From a checkpoint of a small transformer trained on Wikipedia.
Size: width 160, 2 heads of 64, MLP 512 SwiGLU, 9.1M parameters.
Training: a variant of Muon for these matrices, 170M tokens, 10474 steps.
Each number is 128 + 32 x the weight over its row's rms, rounded and kept within 0 to 255. Layers, rows and columns count from 0. Numbers have three digits each. The size before them is the row's rms in percent of the matrix's.

# layer 6 attention query, 128x160, rms 0.0734, rows 20-60, columns 80-159
084:135122082121139163106171138128145179106101174112113152163123176068143114110102123176115130105190131113155081152101078073120181122143184118119083145122146146123102116127141175181178092230146119134143149102082163099168160166100145102133101121
087:107162137152133151214142099112164061102154172139148096147141128066112125144157101185142175101125109149140091082138095175076155109073108131071106154104149140150099147126092149126130121080158111070089089099109126131095148083188123158113174126
093:144060140126148188077156121124191150115096134131084195125137070147097125120168117076075121130171131085155113169170160108121147174171096072191212130084099138118086113118139140142156122132136110131122084153116082137114066099125115095134135155
088:113159116166131128137143179126108101074102095142112160113063134091112098128130126116127094098178169114093115149140132075127103065133080106146111099058125135182146144122096128184121094056159189097137118116123089135212121129103139130093113068
097:147110149176112098177175140119101143072125082161167097111127112150121096084144087086132129067109064117123124110103161083134147131145129148159107140168110138113081125028104121091157170115076161139098099131113155129123129111181145123147130154
096:138083141121108162054163084133198143146096082143134092147131161074235086160174129134129075142118107167160113118120116103172139134173131086169185126221162147151102101125107125154132082108146110100164148117132152152089125116128093125147128109
101:081159091093128178183107208166168185085131108085111096068153138107089144117127138144106141124081116106080066105133129111108130145106118089115111103167136172165113172186137174154128158133166091146191125068142084120113130065151140161120184173
090:158145147090160172109114140162132143137138180145112157140152140155097092159161051082219113139122122100141160170121176081153143123181112149100125108066124166120146213084193106128183115069126184110114138063141139116167129167069094126082168083
095:132098102120084031168139122138144084110173237121090127110089119149162099159126092097159063133120153184157155089112117107117133111162132090185106097163090163093103125158124168122073113122110148135117135123152151130080124120094084097121113109
097:114098175137175161111154147168120183147126139131136103116163163101125139169131150128113121110114076137109105122111036160134180074129093148139119121148132134112117125087110135156085127117140146176114114092101152144175087099104098128131208137
099:102133110127145162092131191198177219096113140136143115124127071090114082083120109132098078132130074107090131139078149109184177086167118144096115124157098126131098146117129164137112137152076091097135082105143139127116130133072076135111129144
100:136085194107119107135159117101133110079086105146095158120111139133159063125134111129124207137097124112195077106157151163094176155163125138104192166112154143124118096140142132110126162161110095122046084115119191097146133072139172127125128150
128:080108096113126197083114136075104159215176165082144153164119120129084116146142121107185030134108125111104134113109119068134085156104081161095138113130117149136162149107109145135108103148098163185170161160142153119132147129121156159124190119
095:113149109106142178091137197089100175197186164133160177167122126154085145157142113117143084144120157062160121174100126125138071125132092138076168158114148087078127120111118111131113123117114183164150185095073161103115113133077221169150094123
100:114079109078108081120150084088153137086093175122103086119086131089089105098148140165081124127085148127197145152095139123130128121162109112125111149186128095138172071102105104094141133121163080103163153149127155181154145097122154107153082121
096:146194083129135182119097206095136131138160126128143081152110156155128116120161076110133104098168072124144115185148111144120098138132139121148157124142085155118161130154126097180113116139123171169152128162135109126176152148095122151152152100
100:102164111127177154111091166137145136110131135127159154138125169144118118128140098146079152168151104130157114187141128158122093102112161090169106136120132082110097130102140113158142145134068117119149136090160135112109113133125166121157073098
097:104091126089103114084131140133084088159149125140115126114108138159103117119133138094178149148192079103175151144145130100148119127153212124121106168125118112143141117190186123143141079136141078171186139163116109084077108174095150088113081111
099:133108102131092109122116133142088080060105102153089171087114093110168174104099140118134100189112117178129135053111163104125129134136150111131180112126159159162140123151059081083120171124157063109178154113117152148087142145139081144149145114
109:167133164159098129101148106077137139131116127113158140085136136126143146111147131112085188031123146192154148044169146170160106169139144093111112110171134106180117158117083173138117176144127088090102159188132096130167111148053135065101106084
094:179107128099084144120188152144116146123091133128086134093130078055140112113131133121137049110112135105110156112131121117158138147140115097099149111119134169111144126106136046091073201048111173091115126110072166145152124143148056124139151145
097:115083119125188103096133139118159157152140061043063083199156098104107160101078141112145121112160141142104171073119132151166085179174147135128140130160103137123147108152133149105100189123083110119130124084108116102128125122068106122096155102
103:141121063156123175038118152098119100142205091129082160090140146134037144114067130116123144160130072125143122169157157086166106105149158127088173116125115090146135113164148097156136146096149134157134099130120141133092103135095114099133131154
093:144111121117115151136132118120132104103168120099092096129073150082074117111138153098179101120134120154175150140130145096129124133116133151117169122140127133155073107119167107107074144132092123176163121108137133129129084165111137120096116155
108:073109083144156162128099169166153163201144121116137112157156154103106161194122116109086130086150136131110096154177130130117129109047098128093119128098149135071201163148100146139127121103128189154180172150145134120182099092117112101102141095
095:131082153147128157074082130192121127112120192112139084168114086084143108182122154122121169156140068139110150128120120160131160119050133069186064136166080162162109096119082093186098119145080118102090106160128194158128129141121154095108159169
095:093067165094114110039115111147115118158109141205139160108155138124106103142126161152134104175148111158153122093137077155161125168150114097159146138153161152092158133192124126123119139177132120185136114085089085197132100125137161143098181133
140:175098119153083110099162060176144105090079141117059140124131147150172110113104095152136125141047120139114118026076106162107176157187115133151133140151139128148135123111115075106116165101139097093145119126141123139100140146165108118125140135
099:098197093114139116136130089090182129131170152106152170086175164155109131139115168133149135078128177104095124119125123161085134155129127141146151201101094107102119153101134119106094114170101090132068191145153081138149145144087144114137139156
107:077157041077146100131162094165132115130077148105138143124106097098144076143148162134146159166110168155140142144125145155137155132124124146126092137146155087136134095124153141070169150139129158059153097131128129164074097117171067116068110202
098:123094139101113140129123135195084155134165107126178179175124117124084129111148119076156179127113185142155100154138147169135105108102208170104107111075117118061152146100138113129123045095096117121134130180118052128125090149122212172144180041
104:098139120068108139164170133154149132122094163201171006152189134057136129149100118116153184138153119095099157140163176108092109132154089181144105170165153124087137132155133113120136149097130115143096132157088119105130109184075156125146147124
110:116104122105113133106103145073114111146155172167168150083163147096139136147140156075139144133175135139136180211150116089176112144133150114160129109137084079103124131143136129179134145175149148208176153222104132121183100065087157151079136102
091:107163091109141149106177123130126109136185145123136165130170153172107147176144108133062171153184155142086107094056117108107117113124122144073103107174117119172131124130117129110126108102128119118162101151176112129130176101154206105109097141
103:161093110133172154118091216075141110112154166136088117135101069151075119125120113162078172168137083107149076145124181113132187126131142121156138126102201136112159138146124116188151174100142184146100149117136100097128148183132156162047151123
093:137147174124123162153138092145065159204151166117107157156134122152099137136127120136091093153095122116124158103182161139148145116161107065161084145112171143213123073099089180156088109151088085147169111140088109083141163136124141121168178127
097:102117071133102078083166117080108100112095180091140114055136145111113095167161155105141175157146187107136159121116159120114082106182094104104147096098076077185077115197117140124166106093153130145097121083136121111128148097131115133174094174
095:109124140153170093164137112092156127129111216176125129129113079174140157156143156186078141150111163167069120111163085105202107089116126096093124132152157100125099090099132128111133157087082106125129118133143136112046172175094112135084114143
094:120134100137155122109084167138113120136089155173181116139163110134109128158117114121101078135059069196104182090170155127152089156119121150097107093148133174117101149114047120098133178118174134133109221158157141091130135169137112133160193134
091:133074115126159124165156109084168128122095083135099111129139102143096071123149131119150206192090087200157111104110065110098182121140126104091108152147100102145152131078094104192167148110083090097138104131128084142161145163131123106154116161
091:113099097134188176136072109141127141169153135110092181132077125083140102105122076077166142129123143121124147085185090152136100146145143081157124130068116133123134110133117164110149111143094144151036162138118132133133160098119156112119112127
# layer 6 attention key, 128x160, rms 0.0759, rows 20-59, columns 80-159
082:137155153099129164162075153163106132096181124157189192079072176072116138140155156123138158158113124146165152193129078119226142113105023137127184159123101107128210205164104086095090152106146164163165158119154164108130168079160137195097087116
094:092153118114154206090092153145117186166143127124138123199084155160104116092075122105134123135135190110060183186117141100139120133086116131187180165100152145101137152122138174102121127167122107133174130048094151164149132179115125157094106145
098:123138107135090071157126154124138079190125091166098163083142124122175034161100092087143150135162107116122153129159126126130081110110144135072123141148117139179158158178177138112132138197107125161158098118164164150084151130103145144128106107
084:165114114124131173095131071124114124174211116136179158143178160111126112101184084104133112092086122103087160101130143159137141144137061092116109164110154124113125143139168116091123145184134065132182121117128065096072158147126166115126149072
093:161114133108128138042107121118122163181088164156141116101112151156124129073080116106122130147115152122145120177168087199179141120125154109056116124114159057178144102147116133141113121127157161136115141191104201037136100143146179218120156131
105:117160113143125134092035151155114150171119144176130151116113155143097151093149150119144121132152142124152103192153143162122139091142137114117101152116137109120119122154154129154101114135127162175137097130120045174123113139159148144118151132
100:120148120117191130144150135136116146133137120158146160138115055148124146149148097050179125092087133172175148183140088125081074145107084172123152157111080073168166151092030147143158113134084111118123133107098182144142129157082085114159114128
093:157087140129130127172169127102116088095078109095154132191129122138168133069083173184158151077126126122162119162098086115122139112107121112143154125115101105168149127163147077117079091126158057118133146153129116123123079082158148144168073087
088:117101129158044131156190139132128121136124135101140133141112113090126107086152138192174128104175146121107110157107147090172100074043101148131063129168182144138124091112176130118109109151133124079191101138170160096155142134136102139057140112
104:143156167133104111107186131143102126062054196172157122158160076192120095121149099095158166162136186105130108111125103112131149154144048166129093124102147093096202154120083106154099170095120117044123109146143130146108129092143158115162140206
096:145111171065108173112109116115099093069068111188152129130112111154157124169127155146127175121082125104153113144181104183096122128114125128050155163138159089131168163166127110224145123119156105128087155123118058123145061131115168133175166148
110:098115117154180152124080145167107204168153130200156101157137148120096161188099146155139116133183160119128146183150102103058121080111187147062068112096098109072137143085131144161118118148134176164130180187099130148087070108090140132120124178
119:125107122151115207080101175096169169201209154169098106128139157123105126131103091107154108154163081116116097195178148128168128101110170100162158099115116105143181136143108129152143138138120132151114175138133128103137121136087144158104141136
080:143165167156139073146136143188104114131150068165162075128143193084158119132099143127206112116103138176139191040150123089121151170120190164136100142084181155177133145112096111115133086162155164134115126145157111130122122148125088130103183096
093:150102184159128134133197126182153099116082094071137140101137068102154177079125100123163164084127152115110123077104091125093114116162172150160123117099158128170082183147134112119098153035120127130054094113127105070074107086152093174097192171
096:094048109112147144189146145134171089173189119186107116150150154102106142103085155077133170117164118136116153149116146139135113089154127133056134136120137147124142130088142164145133112148131175142172108103163077134117139115147137165087075124
091:113162181090161134141087095100127109175121096148187144107148069115157160122130091154126109105146141151142121044119112116132106103158114117111109145129132149182094158141131118120143126116171134146139115133123106191175154079132112137111149151
094:162188076118128022142048116183079110099132141113142169073081167108114113175177179121099054113085129130146082142125108108111133106209075131128126085123117189115145108126086096179114117076134128133136109161128157128179121095163126139187139123
103:181135148138172099134147126128166144111079138050111145176096175152151102117189168153139158131108136120134056138132097118121105174052084160106119113152057094111114133108123078127130092129130087108068069119124125123156131073162153115114112145
108:072161111098141100145132089159089144096091195075085127152131171102163078153170098157114113125133136159182095142109066156126151080109081136128099125104141149088156077180153163178102091152069161132152101066125156098116135090175135110157181140
097:158151154143127097144172079109145079137131091122145127128168093161110137084160078139086179155121129116119094106068132124100087130169050188094157123144155117099104089115124124119120079145090107103088090108157076122074149155139117130188094130
098:189163102152081119142167166138182044130130132109137162074168154125144114111145136147164157169080166124103135126115112117162156201148158153131153048179142083088093088134111113135177121112124119134123151143142194139136098062082154135159084140
105:135115121148176074123094135107148136147163182132070091160157073120105136116130115159141053135137096151102167174125151138094161163146167175173138121141119143120146178114094144082138153139121129213143191160142109155141107168175165097045134130
100:155126115076155084090080091113189109172147123134115159125161150181140135136105082097124069160101127185121132143105200103098142122126121158175116155202176112131136098132134127182096111133104154134115160126110093056090115123140128136127072024
092:093104161080128157132111107136075152081196152148122067112146109083096108184186165120123145178188089080117129157120118120096112113120133118134099166125135105080141178111100177146125140247131119168145121162114119139153139133124101145137144159
095:112129171094130113147123146127121090109128140159136157086121161131136170104120124199160179172116172168099193069134148128135097125107118120136105125128118134048087144143118127119178063139105167070078073072167119134171153117130129166105100129
110:157124117137161110108057148134116191148124137148141130083164096105135112113123124073113101149167089158135161140147105093082079078128164162127119135078162153131114127118123160131093093107137225150183132111117097104135119150121113140148119126
124:139124156127100100169170132115131081093082092061157112147131112125122111103141119166117161131132136136106108101101132140106110181133087139147166123179090088137111138191167121095143193134141103065099110134159148116094127106161094149170114113
093:119148133166167119151165134148138099128111156087160162146154102139127172096095112171148181137199087112121140101102110142107085092109140127166169053169101146200116205169157205157145146083120082133181155136127179134166122184133139123126106091
102:122104103165099198133144141153144155170096117186154183132145128076142139095156114155070179150137111064159108072119105118103107076120128159141152083119111169137168110100095121109135115188137075133103117150164168159124140140156134152173215125
091:120089090141171089082109126040150097157067102104117109139148143139153148118104166119151085128139096110082126082085192076115107191128144118138157118125115077121105150045124141149101136107200113169119138114124145136103080103128064116120121124
124:167099156125132132124175110087134094069125147100077138137094117155178112107119099149142117140090155169117110073107091096156195183104091162157144105132139093145091118158077142072071108130099149089107163091138108118047146131158162163137110121
122:166109182122065086133181077144120106130087084069074136143108073111093087126157115130108116140073146127101130041081089122087133139153092123163163111183061123168077089192163102090136147116168101077096075101146126143097114163131123142133132121
089:063115130141143145113164121136169110139074171130082150192154119102138045160135166058153119155140109158104081146103141161093146115093160118178086148098104162164142154166078117110182172107138119113171149117116108137165189122093076172078140145
114:168122127053114132145137107132125112114104104109189102095085181131155068115116105128178184119070173184147169118141076173088073159162135149120167144153174142113119124127119091070114143088157091103163121147115131134157124080116112096150042120
101:082098112178125057166123132105147136071032062156170164082104117164173073126130132182095148116128170151140074108144151136084124114176084128106112158108111155130111154139145136111085157127128121106041087140095164151120172180129092130127145180
094:131095140171168090128079158165184151186150066207114190130144076112181122072139102095157078122156111130087092089093115089077109113087138088136100109095131110118152136089142142139110114149061162161180179154118136136142117162133168187075141127
095:102099150162084174106113105098144089129209114144140105111169143131181042161113098136156116116119092108143161151104122155160064126062173131157079141167098205088125128132125169173110122069133127137147163107099122147094130088174137111081177145
093:158090173082139123109059100076110150171162164158114062158161169134115097128105164090153091149104092163155102149096164142181124125131153102137145134122207155131171105148093138162136056123118147182140117105099153098215133131132168115158110134
091:098099135127093119118140134209154146059127201141186138138109155081133135160143105115189189054121158134089100147145029203132112144097116113162142164096163162077116166071110156136079081124133131077136112128144130133160125137085134139118121132